Weights of a small transformer language model: MLP 1024 squared ReLU, vocabulary 1525.
Each number is 50 + 15 x the weight over its row's rms, rounded and kept within 0 to 99. Layers, rows and columns count from 0. The size before them is the row's rms in percent of the matrix's.

# layer 8 attention query, 256x256, rms 0.116, rows 156-255, columns 64-127
093:59 50 29 47 49 46 63 24 72 69 25 43 51 47 48 54 51 55 35 35 42 62 78 70 54 53 54 27 55 47 70 44 58 43 42 29 44 49 36 95 67 48 52 29 52 56 56 48 61 36 32 59 53 47 68 64 41 40 55 47 34 72 48 62
085:46 55 52 58 52 59 36 80 28 47 61 38 58 39 58 37 73 50 37 48 56 54 46 46 33 63 52 51 56 42 58 59 54 50 31 55 44 76 87 38 56 72 44 63 30 29 46 39 28 53 55 47 42 46 40 40 70 66 43 43 52 53 39 58
085:63 21 59 41 36 50 49 11 78 64 47 63 47 38 51 64 72 66 38 56 62 63 63 57 67 43 39 40 37 28 50 31 60 51 66 46 33 48 29 51 39 42 27 23 57 47 62 47 50 32 43 36 99 48 63 54 34 60 68 58 47 48 30 43
102:58 38 34 43 31 46 42 40 68 58 62 37 69 45 74 33 44 60 31 49 34 55 62 74 76 52 40 62 45 55 98 64 60 57 47 28 72 37 38 85 55 60 35 42 54 47 36 58 45 56 66 52 37 52 29 64 76 42 50 57 28 69 55 43
092:53 59 55 55 56 54 46 55 00 56 68 48 56 68 57 57 45 23 54 47 67 44 53 52 52 61 51 53 42 50 37 62 42 41 60 69 65 60 83 10 34 46 31 73 24 39 19 29 45 87 48 66 24 45 41 31 77 51 52 48 42 30 27 56
096:43 60 62 70 35 58 60 74 10 44 64 47 86 76 36 27 45 22 35 29 34 37 39 48 63 57 47 55 48 69 33 62 60 44 58 41 77 53 61 28 62 25 58 74 26 46 47 40 61 69 71 49 17 46 39 44 80 62 40 57 59 34 53 53
091:81 68 38 31 52 10 44 35 63 55 74 55 28 20 69 30 48 55 50 63 64 56 74 57 43 24 39 47 20 47 73 54 35 61 63 50 51 56 59 66 58 49 44 29 47 49 37 47 62 58 79 51 47 57 53 73 53 45 53 70 43 48 54 49
094:52 66 53 68 48 21 50 62 60 40 58 65 53 01 39 42 47 79 48 38 39 45 50 40 27 44 50 69 61 78 64 78 26 55 23 58 56 54 64 45 63 54 80 35 47 34 56 44 37 39 72 38 54 66 73 55 43 39 46 65 57 51 78 40
081:37 56 69 55 40 60 66 84 42 31 50 68 58 83 57 41 47 40 44 27 42 49 44 65 57 38 45 56 41 40 26 28 38 68 50 36 55 78 79 30 70 30 60 73 19 40 58 31 23 66 59 35 71 52 69 62 74 65 23 68 39 46 34 43
106:38 31 59 53 51 70 65 39 52 62 34 68 63 39 53 59 49 39 60 48 62 33 62 59 75 35 32 58 48 63 24 30 44 52 78 45 59 33 22 44 67 40 51 50 67 81 73 63 42 46 53 41 59 40 52 52 67 48 58 71 66 32 54 25
112:61 47 73 48 52 46 53 54 44 47 34 83 47 76 46 48 33 42 47 50 44 65 41 59 41 30 56 44 50 66 40 33 52 52 50 47 31 53 62 37 58 00 57 56 50 34 35 22 61 69 61 37 66 53 42 63 51 60 62 66 34 42 44 48
118:27 67 33 52 43 17 56 40 49 31 68 62 72 33 70 62 62 48 60 34 76 46 74 62 52 59 43 74 51 50 60 68 33 56 46 40 72 56 53 52 37 85 63 37 75 67 56 71 47 52 59 57 22 39 46 47 43 52 46 46 71 55 65 57
080:28 71 56 63 45 54 39 53 24 70 53 47 79 58 36 39 32 26 56 76 67 64 49 57 58 63 43 52 63 41 52 64 64 39 65 58 80 77 64 28 53 59 23 80 59 43 27 75 32 84 37 48 09 46 21 30 65 46 52 48 61 53 52 49
087:37 85 47 62 80 57 53 71 27 50 43 50 49 57 41 24 46 24 71 42 52 72 31 58 38 54 57 63 51 33 57 42 49 39 42 19 45 72 61 25 41 90 49 58 43 58 41 50 26 62 36 74 51 58 45 56 31 68 29 48 80 50 59 44
088:29 54 48 84 50 62 48 84 18 56 50 29 52 67 58 29 57 09 47 36 59 45 47 53 40 46 54 58 47 59 56 45 39 42 46 55 54 67 61 23 67 51 52 74 20 50 50 45 44 75 73 68 16 55 52 50 79 36 38 42 68 36 33 61
102:71 57 57 40 37 19 25 53 58 55 64 45 44 23 50 59 54 99 42 46 37 63 35 32 33 62 56 39 49 27 79 82 50 60 29 52 61 76 63 85 39 77 56 36 53 22 53 57 45 29 29 52 60 69 56 44 35 59 31 49 36 79 63 71
090:47 42 70 76 47 63 31 80 36 37 57 61 52 51 31 51 48 42 47 50 47 49 17 41 58 65 56 68 49 62 61 37 45 44 52 41 37 31 65 34 68 66 68 62 62 63 42 64 16 63 77 64 33 51 27 42 66 39 50 37 53 43 63 47
100:53 40 47 30 37 52 60 29 70 78 34 40 45 58 52 52 37 46 28 71 77 59 65 72 40 33 42 50 46 62 67 38 65 59 44 59 74 40 47 80 66 69 56 35 57 63 37 52 60 24 46 41 60 49 38 69 30 63 60 53 78 65 43 44
156:43 32 41 44 54 70 48 51 50 62 21 39 68 58 47 55 71 34 58 51 84 39 57 41 58 49 47 46 41 42 37 44 79 37 58 39 54 45 44 50 54 78 44 43 68 92 80 61 48 52 30 51 56 34 52 56 63 56 50 54 82 35 39 56
098:37 68 70 24 54 28 46 57 56 52 74 61 44 33 38 53 42 52 45 47 54 60 58 53 56 17 41 57 38 45 46 48 39 45 66 72 37 45 53 23 68 28 35 55 57 42 46 41 40 73 81 41 48 49 36 78 36 42 69 48 53 63 32 34
092:81 45 32 65 42 50 62 46 39 68 37 62 43 62 58 53 34 44 40 76 39 60 37 81 72 38 43 63 75 38 56 38 75 75 74 36 45 36 78 46 57 25 57 64 32 53 47 35 27 79 51 33 70 22 64 53 40 65 53 67 26 62 22 45
095:94 42 37 62 63 71 06 13 51 64 34 57 61 43 59 41 62 57 48 56 71 46 50 36 44 67 47 28 41 40 41 45 66 39 68 33 60 75 74 54 40 62 41 64 74 54 41 31 53 23 38 60 77 53 58 24 55 53 60 43 66 43 50 66
076:53 51 36 31 45 41 62 00 60 50 48 49 41 54 71 28 41 65 53 60 53 56 68 67 52 65 48 46 58 38 36 31 45 49 48 47 78 43 63 64 47 34 41 35 71 62 61 54 78 18 27 43 64 48 44 69 29 71 61 63 29 56 64 59
105:53 54 71 77 76 58 29 51 40 24 52 54 69 37 57 33 57 57 74 33 49 43 30 49 28 66 46 64 62 60 38 39 46 49 29 34 53 58 94 33 45 51 75 64 64 53 67 31 53 50 70 65 63 43 37 62 48 42 21 51 54 41 59 50
099:69 61 43 46 68 42 44 33 65 37 37 57 16 39 70 35 84 64 36 37 54 62 37 56 48 37 37 65 39 70 63 50 21 61 51 32 61 69 63 43 35 33 61 56 48 49 63 65 21 38 56 60 68 47 68 57 57 63 22 58 57 69 63 42
095:36 67 37 53 30 57 99 46 39 29 36 87 70 75 36 58 35 37 55 50 63 61 57 70 57 56 58 68 51 56 44 44 52 43 51 25 43 21 49 33 42 54 35 40 48 37 46 37 73 50 52 22 54 55 54 61 56 48 74 63 60 52 53 30
079:42 85 18 50 45 59 73 52 58 45 43 26 55 47 57 54 67 50 59 67 33 55 57 40 37 26 58 74 77 27 59 55 52 53 56 43 31 39 51 52 31 57 43 72 45 62 54 56 39 74 71 61 26 47 34 43 56 19 32 39 26 61 52 31
084:53 45 73 67 45 67 34 90 18 42 56 14 38 65 57 28 58 47 60 70 36 51 40 37 30 38 52 51 60 58 31 56 49 49 31 59 48 74 97 25 62 41 68 74 50 27 61 46 48 62 75 31 61 52 51 45 72 48 14 63 40 10 40 50
089:55 43 78 48 35 60 32 70 36 44 18 44 26 98 63 51 81 54 49 69 40 44 56 52 48 62 50 65 48 59 36 49 76 76 36 60 15 58 68 38 40 43 34 49 46 45 66 52 41 66 56 43 55 44 19 74 65 60 30 46 45 69 37 42
093:62 72 49 65 53 41 65 49 36 55 49 42 30 60 47 23 44 53 77 32 41 53 36 71 54 63 36 41 63 58 58 29 23 60 38 22 58 56 49 46 69 51 55 65 52 58 41 36 46 49 57 72 51 55 56 81 65 38 31 60 27 53 57 42
108:57 33 64 57 40 53 60 37 56 66 41 39 46 50 45 71 58 38 40 47 53 60 55 59 53 54 55 39 51 29 48 39 54 52 70 60 18 46 44 29 46 28 14 49 40 47 37 21 48 73 66 42 75 44 71 58 55 60 66 47 21 50 29 40
087:63 48 50 28 41 60 64 27 71 49 49 49 58 30 40 57 49 77 51 50 33 72 43 55 55 40 44 37 59 60 68 46 62 49 52 20 58 31 23 73 37 38 54 42 71 53 50 65 70 12 39 51 77 47 27 55 23 62 45 55 42 54 51 53
099:54 57 39 31 24 81 51 39 51 73 34 36 46 53 53 52 37 40 49 80 59 51 47 61 47 37 38 60 62 60 47 29 50 50 47 60 72 40 45 58 58 55 65 48 71 38 47 35 28 28 36 44 80 61 34 55 49 36 55 69 70 57 28 32
082:57 56 64 77 60 78 45 83 13 53 36 42 25 84 57 59 45 29 51 87 43 49 47 47 52 63 57 38 70 55 33 49 72 50 57 75 45 70 73 46 49 46 73 58 39 52 42 54 60 61 45 58 47 57 47 44 64 63 33 33 39 22 37 62
086:58 46 50 35 58 65 62 46 48 51 50 60 73 69 66 34 55 33 32 37 64 38 60 66 34 38 53 45 27 27 42 42 46 34 75 70 41 69 38 47 64 22 48 44 41 46 43 34 55 44 58 59 64 44 41 70 76 59 46 47 56 26 58 13
082:69 62 69 45 56 70 60 15 34 48 36 59 71 59 75 32 47 36 51 66 82 42 67 50 33 71 44 53 28 71 40 40 44 41 72 45 66 41 58 51 42 41 55 57 90 58 55 41 59 37 54 73 47 39 20 59 76 55 50 55 64 25 54 40
092:43 26 57 58 42 64 44 65 50 48 65 50 61 39 32 44 64 36 65 74 65 57 84 30 54 45 45 66 47 53 66 78 50 60 39 53 26 27 63 49 51 79 51 41 53 46 17 51 46 62 73 22 52 56 59 32 53 46 60 45 18 12 40 27
095:55 55 61 57 44 70 51 63 15 36 48 45 51 65 58 41 46 22 64 52 50 49 58 54 49 36 42 64 77 66 15 31 48 44 66 50 51 30 65 38 57 37 59 70 62 54 33 49 71 58 83 36 54 41 35 25 65 47 45 55 38 18 41 44
092:61 61 23 72 57 52 57 77 23 16 32 62 31 63 47 41 66 42 59 52 38 56 60 57 33 55 43 67 80 61 35 30 40 56 42 44 15 78 79 29 71 28 63 63 48 58 41 39 60 71 56 29 68 57 51 47 17 28 24 62 38 43 32 48
083:59 46 55 72 54 55 40 64 58 78 45 28 42 67 52 58 51 45 38 66 43 39 53 55 51 67 21 51 75 41 59 35 51 69 56 47 69 84 44 43 50 38 41 81 62 57 54 54 43 70 34 35 50 44 28 45 52 54 29 67 28 48 49 66
083:73 43 69 22 38 29 41 00 73 73 70 45 62 39 61 60 63 58 39 43 46 54 56 47 64 38 42 59 19 37 71 65 40 69 80 62 34 18 27 90 45 64 30 25 43 56 47 45 45 41 57 46 35 47 54 61 44 51 68 49 32 81 53 58
085:25 67 66 36 68 51 48 83 50 65 52 70 65 67 44 87 36 34 37 60 67 53 45 67 57 45 49 35 46 32 31 48 69 48 54 71 60 52 46 11 35 42 30 56 34 44 46 56 53 57 41 46 26 41 30 36 40 66 65 43 71 75 29 53
097:45 49 69 50 57 50 35 45 90 47 34 52 43 44 47 93 47 40 28 72 70 72 52 35 42 39 61 28 28 34 48 32 58 34 59 56 29 67 27 50 35 52 48 50 61 49 53 32 70 51 33 72 86 60 67 43 26 56 64 35 49 50 33 74
174:50 60 62 35 48 38 66 38 61 53 62 71 21 51 62 52 27 67 64 70 21 56 50 67 52 61 57 58 54 56 43 53 26 63 39 57 41 32 44 50 44 37 61 51 46 15 18 39 41 41 67 50 54 66 31 62 19 47 60 36 25 70 66 29
178:44 41 36 61 66 61 45 72 42 53 35 28 61 51 38 55 75 44 46 52 75 40 43 38 61 54 45 41 52 39 52 56 76 37 54 50 53 65 70 52 58 74 48 60 63 84 79 69 48 51 33 51 58 24 53 42 58 51 37 60 76 39 30 69
076:57 51 77 61 43 39 61 75 42 58 45 44 46 38 48 56 45 62 58 70 42 64 39 46 50 39 45 33 62 45 63 51 46 64 41 52 60 73 64 50 57 44 59 48 47 26 55 72 51 27 26 22 85 43 53 42 30 58 28 72 47 33 45 68
099:25 47 52 58 55 43 59 65 66 36 38 48 08 51 43 67 65 47 17 54 55 50 68 55 54 53 53 53 22 84 20 42 23 57 35 79 45 78 48 24 59 61 69 48 58 51 45 46 11 29 49 45 67 60 75 54 60 61 60 39 44 35 64 51
150:68 71 72 51 51 39 53 59 52 32 63 64 32 47 62 39 34 56 57 46 13 53 44 50 29 64 64 58 55 57 43 55 13 69 37 59 40 55 68 42 54 31 67 64 30 13 19 18 46 40 72 41 38 71 39 42 29 46 52 42 30 50 63 40
085:74 27 60 66 43 35 45 41 55 24 67 78 61 31 62 63 61 64 36 62 60 49 53 43 55 34 37 57 36 65 75 54 47 56 49 43 36 49 58 75 47 44 65 41 54 52 66 54 62 41 74 19 56 51 65 33 60 42 67 59 35 46 69 69
094:39 28 82 32 56 43 48 74 31 79 72 42 61 31 32 59 28 41 29 35 38 52 32 52 29 39 61 65 36 93 71 65 38 30 65 62 49 51 28 61 47 36 70 36 60 52 45 52 53 58 47 67 38 46 29 67 56 47 46 38 61 51 73 51
119:62 58 51 51 33 51 53 47 64 67 39 66 53 58 55 51 15 54 59 81 33 53 33 87 47 22 45 50 71 83 48 34 55 65 37 46 51 35 47 72 59 17 82 49 71 32 50 26 67 51 68 39 76 46 10 65 40 47 60 62 55 49 43 55
100:79 45 26 38 50 34 32 44 66 56 52 59 39 18 50 70 59 73 53 64 45 64 49 45 49 66 52 48 42 28 75 61 64 39 52 42 29 43 52 72 16 38 34 36 56 50 38 62 54 41 33 60 79 56 54 33 08 56 53 53 17 63 32 65
095:53 59 62 59 89 51 45 69 13 34 52 68 42 97 49 66 35 32 55 44 62 44 52 73 48 62 44 49 44 41 26 42 50 58 55 58 40 72 81 03 36 33 37 83 21 54 50 29 61 79 49 63 63 51 26 43 49 70 48 47 61 29 13 61
086:39 46 74 60 58 58 54 70 27 50 40 63 61 66 53 71 49 28 77 43 65 44 32 46 41 77 56 52 49 44 22 62 49 44 38 60 45 75 39 17 39 71 53 61 23 45 49 59 53 58 44 72 28 48 68 37 60 61 50 20 76 53 51 54
084:58 67 73 52 56 60 44 88 31 52 43 37 57 47 35 56 52 40 46 81 41 59 35 46 20 43 64 38 40 85 77 54 41 42 46 44 27 78 61 17 35 55 60 53 65 44 38 44 58 67 62 64 20 55 36 51 73 44 42 55 43 40 59 49
090:30 66 34 52 47 39 66 42 67 40 71 36 54 35 40 34 49 72 59 15 36 43 62 50 38 42 44 50 60 59 61 49 37 50 22 28 56 58 31 62 46 48 45 51 54 47 58 69 75 48 63 67 26 54 44 65 66 45 46 52 44 58 86 59
085:29 45 55 64 50 60 39 82 22 53 62 24 40 59 67 41 63 23 48 55 55 49 42 51 42 48 54 65 45 50 61 48 44 45 37 57 51 81 65 18 53 55 31 71 42 23 50 40 29 81 64 56 24 51 52 49 85 24 36 51 43 42 39 56
124:40 51 56 56 40 54 49 50 57 63 54 51 66 25 15 30 77 69 48 79 59 46 44 43 46 39 30 53 56 40 63 47 73 45 61 54 45 53 45 72 60 71 32 46 69 72 57 53 39 60 60 54 62 52 27 68 31 58 51 69 59 47 55 38
097:51 61 20 59 64 35 66 66 59 29 29 68 05 67 48 55 53 49 52 55 40 58 34 69 65 50 46 47 62 66 50 46 21 66 34 35 52 57 76 34 56 34 65 45 65 54 50 44 50 48 37 35 45 43 59 61 20 63 27 69 41 69 57 54
084:91 55 73 66 47 46 28 86 40 49 29 72 50 64 53 47 76 34 56 71 46 41 45 29 53 44 44 50 63 46 41 84 63 64 51 70 27 47 82 52 46 47 51 49 41 54 43 40 39 61 68 28 60 48 77 44 63 60 47 59 53 71 48 58
087:62 50 83 56 55 62 31 53 35 55 31 51 37 61 81 48 52 18 56 32 70 53 63 44 15 56 61 46 29 43 35 33 48 56 56 55 21 71 66 24 44 67 56 61 39 55 47 48 59 44 56 68 44 50 48 41 54 77 54 17 67 52 41 68
082:55 48 50 31 67 34 64 11 75 67 67 72 56 39 45 59 51 66 71 58 58 52 44 67 57 28 29 36 44 43 56 41 41 57 48 50 64 21 37 63 45 41 40 38 65 66 49 44 55 38 51 43 70 40 22 78 20 58 72 66 73 58 51 40
097:69 46 53 49 57 46 45 39 36 41 54 70 52 74 53 59 60 51 29 11 41 42 66 27 51 70 58 52 51 25 31 53 68 55 66 68 15 27 45 47 46 54 58 57 10 64 49 49 57 40 34 48 27 47 60 10 37 57 56 24 51 71 33 61
087:57 51 78 53 74 44 20 63 29 46 54 59 33 52 49 58 56 16 61 46 55 48 40 28 34 58 52 67 35 41 29 37 31 39 83 90 36 58 56 13 60 70 61 63 39 61 21 43 19 68 60 74 29 51 61 30 46 60 48 40 72 47 45 56
085:51 68 55 48 41 60 48 35 29 58 60 63 89 59 45 58 35 28 43 82 75 61 38 42 71 46 49 59 45 28 39 49 51 30 96 55 75 52 45 48 41 74 25 83 64 48 34 50 41 58 45 64 59 64 41 21 57 60 74 36 49 36 38 44
105:35 40 67 54 54 74 39 54 30 46 59 48 84 91 50 36 56 14 68 66 53 25 43 54 69 55 45 48 21 48 40 37 45 55 47 49 67 42 55 15 65 65 26 55 52 56 52 41 30 67 59 33 24 46 40 54 76 46 72 44 85 24 61 29
091:43 21 68 68 43 62 44 74 74 66 57 07 55 21 58 37 41 71 60 65 35 54 31 47 47 46 53 45 49 82 64 46 55 47 17 21 48 58 54 46 69 29 53 43 64 42 74 32 41 24 52 33 57 37 45 84 45 70 46 64 36 39 89 45
085:71 60 50 52 44 28 48 79 52 45 52 46 31 52 54 36 70 59 30 39 64 74 41 40 19 32 63 46 50 31 64 74 48 41 35 62 25 84 67 57 40 52 48 62 24 31 42 49 40 62 73 53 66 66 75 38 65 61 32 45 17 59 42 59
076:43 49 36 47 72 50 90 61 33 31 57 65 56 77 59 52 56 57 73 52 51 35 51 86 53 47 28 52 45 73 36 26 42 41 33 18 67 35 41 39 47 52 28 47 54 54 58 54 45 58 15 73 60 30 59 81 83 58 47 58 56 52 61 49
085:34 37 28 56 58 24 68 05 81 67 51 65 56 29 37 81 52 52 71 35 54 58 80 47 50 48 38 40 68 17 62 46 50 48 45 53 51 24 25 68 50 44 50 26 47 70 38 44 57 37 38 40 41 47 56 62 21 39 69 66 40 66 58 47
091:63 63 58 53 11 43 37 14 64 66 35 73 49 51 70 36 55 55 56 71 70 59 56 50 63 40 38 58 56 69 65 51 54 69 46 24 56 55 67 59 61 43 43 62 49 42 54 48 46 49 56 30 56 56 53 46 48 66 50 63 51 66 37 55
086:62 36 56 14 56 46 30 49 90 49 64 66 27 35 45 71 69 88 69 47 44 60 57 32 58 62 50 31 59 41 51 76 70 58 36 46 44 56 31 83 37 48 51 47 64 37 61 78 78 33 38 34 59 52 34 44 25 78 36 34 47 63 59 44
093:78 65 17 48 42 48 44 30 43 70 23 54 39 57 83 29 27 31 47 55 73 58 69 88 38 58 43 47 60 52 50 20 35 65 48 42 53 52 79 58 52 57 36 46 64 46 31 42 48 26 45 48 86 40 59 37 54 55 55 44 74 77 40 56
085:76 76 45 30 37 53 41 51 28 50 62 37 82 78 52 52 42 39 53 46 40 53 62 48 56 41 51 48 66 15 39 61 85 50 59 54 27 44 75 73 32 28 47 64 44 48 37 54 83 69 54 51 47 38 23 37 53 51 56 36 21 52 43 70
100:33 54 22 50 56 51 63 57 54 48 49 43 67 38 51 36 53 65 62 60 53 20 37 58 40 62 64 65 42 57 28 52 71 50 38 44 56 59 61 46 45 67 53 56 88 61 63 44 28 53 46 41 64 45 36 66 47 50 70 50 65 46 72 40
094:61 50 44 48 56 64 55 37 61 47 50 30 41 63 53 37 61 38 38 32 46 64 33 49 53 51 63 43 40 23 67 40 56 51 68 25 29 35 28 32 26 50 27 30 42 66 46 40 54 43 50 80 74 60 57 68 27 51 56 25 62 68 35 45
090:37 46 00 52 34 56 71 53 55 31 57 64 48 24 42 74 45 31 78 61 68 38 70 39 56 52 41 59 72 78 44 73 39 59 33 48 48 35 55 61 30 38 85 41 57 39 63 58 88 43 55 44 13 36 50 49 54 36 38 61 15 35 70 41
089:21 37 80 55 48 59 67 82 41 45 39 24 44 80 43 62 37 42 57 65 73 41 27 54 45 39 67 44 57 68 40 41 55 57 36 52 39 67 69 45 64 44 33 64 36 41 55 33 57 47 39 25 51 54 39 85 75 67 29 38 34 32 44 33
103:48 53 58 55 60 52 45 77 22 47 54 56 33 59 55 64 54 40 50 42 75 38 58 36 34 62 53 44 51 46 27 58 42 44 57 84 40 64 70 05 45 54 51 81 23 42 46 54 50 57 58 65 34 42 69 34 66 50 36 45 52 38 40 52
087:50 27 33 36 64 46 36 40 50 61 53 53 12 58 60 43 59 56 33 16 53 51 60 84 58 74 40 41 42 55 53 37 50 40 47 53 45 28 38 66 54 36 39 22 36 57 35 33 57 58 55 56 43 56 63 61 60 43 59 56 33 87 38 39
079:62 60 50 45 54 60 65 25 42 48 46 67 56 40 35 62 33 58 57 67 44 50 55 09 57 54 46 51 69 17 37 44 80 52 78 43 49 36 72 89 37 78 61 29 79 59 51 54 58 54 56 28 35 39 31 47 32 38 63 36 49 40 52 44
087:30 56 53 63 49 61 52 90 13 38 56 22 38 61 66 33 61 16 46 53 56 46 35 58 35 52 55 68 50 59 52 44 38 52 39 49 51 73 70 17 51 56 36 67 43 28 54 43 39 80 61 54 22 49 43 54 87 42 34 45 52 47 41 52
111:20 47 70 75 65 61 55 47 36 53 61 35 68 64 46 41 54 16 52 35 51 10 46 47 60 53 40 60 41 54 39 31 39 65 68 73 52 46 49 28 70 48 44 70 35 61 53 54 19 59 58 65 20 19 54 54 90 35 63 41 79 34 48 36
081:60 46 69 27 52 43 43 22 79 52 64 57 61 29 32 64 53 86 68 68 50 42 42 32 69 40 43 39 51 44 50 48 56 53 53 75 53 26 63 74 58 32 56 66 83 54 55 48 33 21 48 32 71 36 19 53 41 51 70 60 45 45 58 49
090:45 34 65 47 70 45 42 40 33 46 60 39 37 61 30 59 44 52 68 40 41 53 46 21 47 45 67 36 52 21 46 65 80 44 64 58 35 16 21 56 32 48 63 44 32 73 41 57 65 55 63 72 20 38 33 58 40 46 70 14 62 44 59 61
100:73 47 42 33 53 57 15 35 83 58 53 43 38 30 51 26 73 47 28 52 39 67 51 65 58 24 47 39 31 64 56 28 48 45 58 28 52 49 50 50 57 35 58 41 82 56 44 41 24 36 47 52 76 51 52 57 31 59 46 51 63 52 46 42
097:65 46 48 41 41 42 23 80 60 42 35 46 26 41 30 38 66 91 49 44 43 63 26 28 47 36 70 45 55 47 64 69 72 48 28 28 46 52 58 58 61 57 42 52 63 42 60 60 53 38 49 30 87 66 69 59 32 57 21 45 67 49 46 49
093:38 32 19 66 31 45 68 55 52 36 65 32 70 39 41 41 41 59 14 39 37 53 47 65 51 32 40 45 67 46 79 53 59 32 58 40 77 76 07 43 63 25 31 40 42 46 57 66 56 68 51 53 41 57 81 52 70 26 33 59 32 51 48 42
093:56 38 51 32 30 62 61 35 66 48 51 58 75 43 41 54 46 61 44 55 31 67 51 47 74 30 45 64 42 53 59 33 42 37 51 34 50 22 39 59 45 34 39 36 73 39 49 34 46 46 53 28 83 52 26 69 53 42 61 78 49 44 43 42
091:21 67 50 47 60 49 64 73 35 32 62 60 28 52 63 63 30 51 92 44 55 33 49 67 32 40 32 41 54 83 51 32 15 52 27 54 53 68 69 51 65 39 70 56 56 41 63 46 50 53 39 48 52 60 41 59 53 29 20 72 60 46 50 61
083:37 39 58 52 43 59 72 34 62 55 52 32 51 42 51 47 46 59 54 70 68 50 57 71 49 55 51 29 33 60 34 24 37 42 48 24 53 51 37 65 67 61 26 30 68 36 67 43 85 57 53 35 59 56 59 70 55 49 59 57 22 21 50 35
085:58 34 54 34 51 32 48 17 87 60 59 71 44 25 45 40 60 64 36 55 49 58 66 47 50 32 46 50 38 65 52 46 54 65 61 44 42 29 38 82 51 50 45 15 77 68 51 53 52 33 54 45 76 59 47 69 29 58 77 39 56 67 68 58
165:47 67 63 52 60 24 45 52 60 43 70 69 31 50 41 35 41 66 66 51 24 52 45 54 42 56 55 43 49 61 64 59 30 70 28 61 41 49 65 43 48 23 61 46 46 26 24 30 46 59 71 60 38 66 39 59 32 48 52 45 31 61 56 42
087:72 55 57 37 38 53 66 37 67 51 45 64 56 48 52 36 57 91 36 48 41 61 61 68 55 36 42 49 61 71 71 59 54 66 45 30 60 34 72 94 76 30 67 44 67 44 48 41 66 29 72 21 63 57 25 63 44 53 51 61 39 48 57 34
105:75 44 28 27 39 44 29 53 76 58 33 61 35 46 54 64 37 74 37 44 64 71 44 37 43 55 65 38 50 46 66 67 84 55 36 48 33 47 60 88 39 65 82 22 47 43 51 48 66 28 19 50 85 45 65 44 07 82 53 51 41 60 39 78
096:28 42 61 52 57 43 49 00 85 34 67 52 53 08 63 70 67 57 63 44 60 61 64 51 70 43 40 38 45 34 56 50 22 46 55 49 59 24 35 71 46 69 31 41 73 48 51 53 43 20 34 32 35 37 60 41 45 47 73 46 57 73 51 40
092:44 67 38 50 41 56 42 31 59 50 49 28 49 39 29 27 51 63 50 12 26 55 57 53 45 48 48 61 78 51 76 19 27 36 33 43 54 40 38 88 71 76 57 54 50 63 39 81 55 40 41 58 25 62 57 44 74 20 25 45 37 71 68 51
084:29 49 48 73 47 57 48 65 22 59 61 29 65 42 64 51 54 19 43 59 51 53 41 63 56 66 52 65 46 52 62 55 37 44 63 58 74 69 70 34 47 65 30 66 45 34 49 56 22 82 56 70 14 36 49 46 82 30 42 44 50 49 41 57
080:60 44 31 20 50 48 67 09 65 53 58 72 51 27 38 75 57 69 73 72 60 54 57 38 62 50 39 61 63 38 49 41 48 52 79 49 48 13 38 83 23 64 38 32 88 68 31 68 72 40 47 54 54 44 47 47 35 47 70 39 23 51 51 35
087:44 29 56 59 47 61 19 74 39 62 48 40 53 60 59 39 51 17 77 54 31 34 43 41 54 63 41 45 37 75 46 27 38 44 27 45 55 57 69 58 65 29 89 75 49 60 67 45 34 28 54 64 47 38 46 52 78 26 31 60 60 43 55 71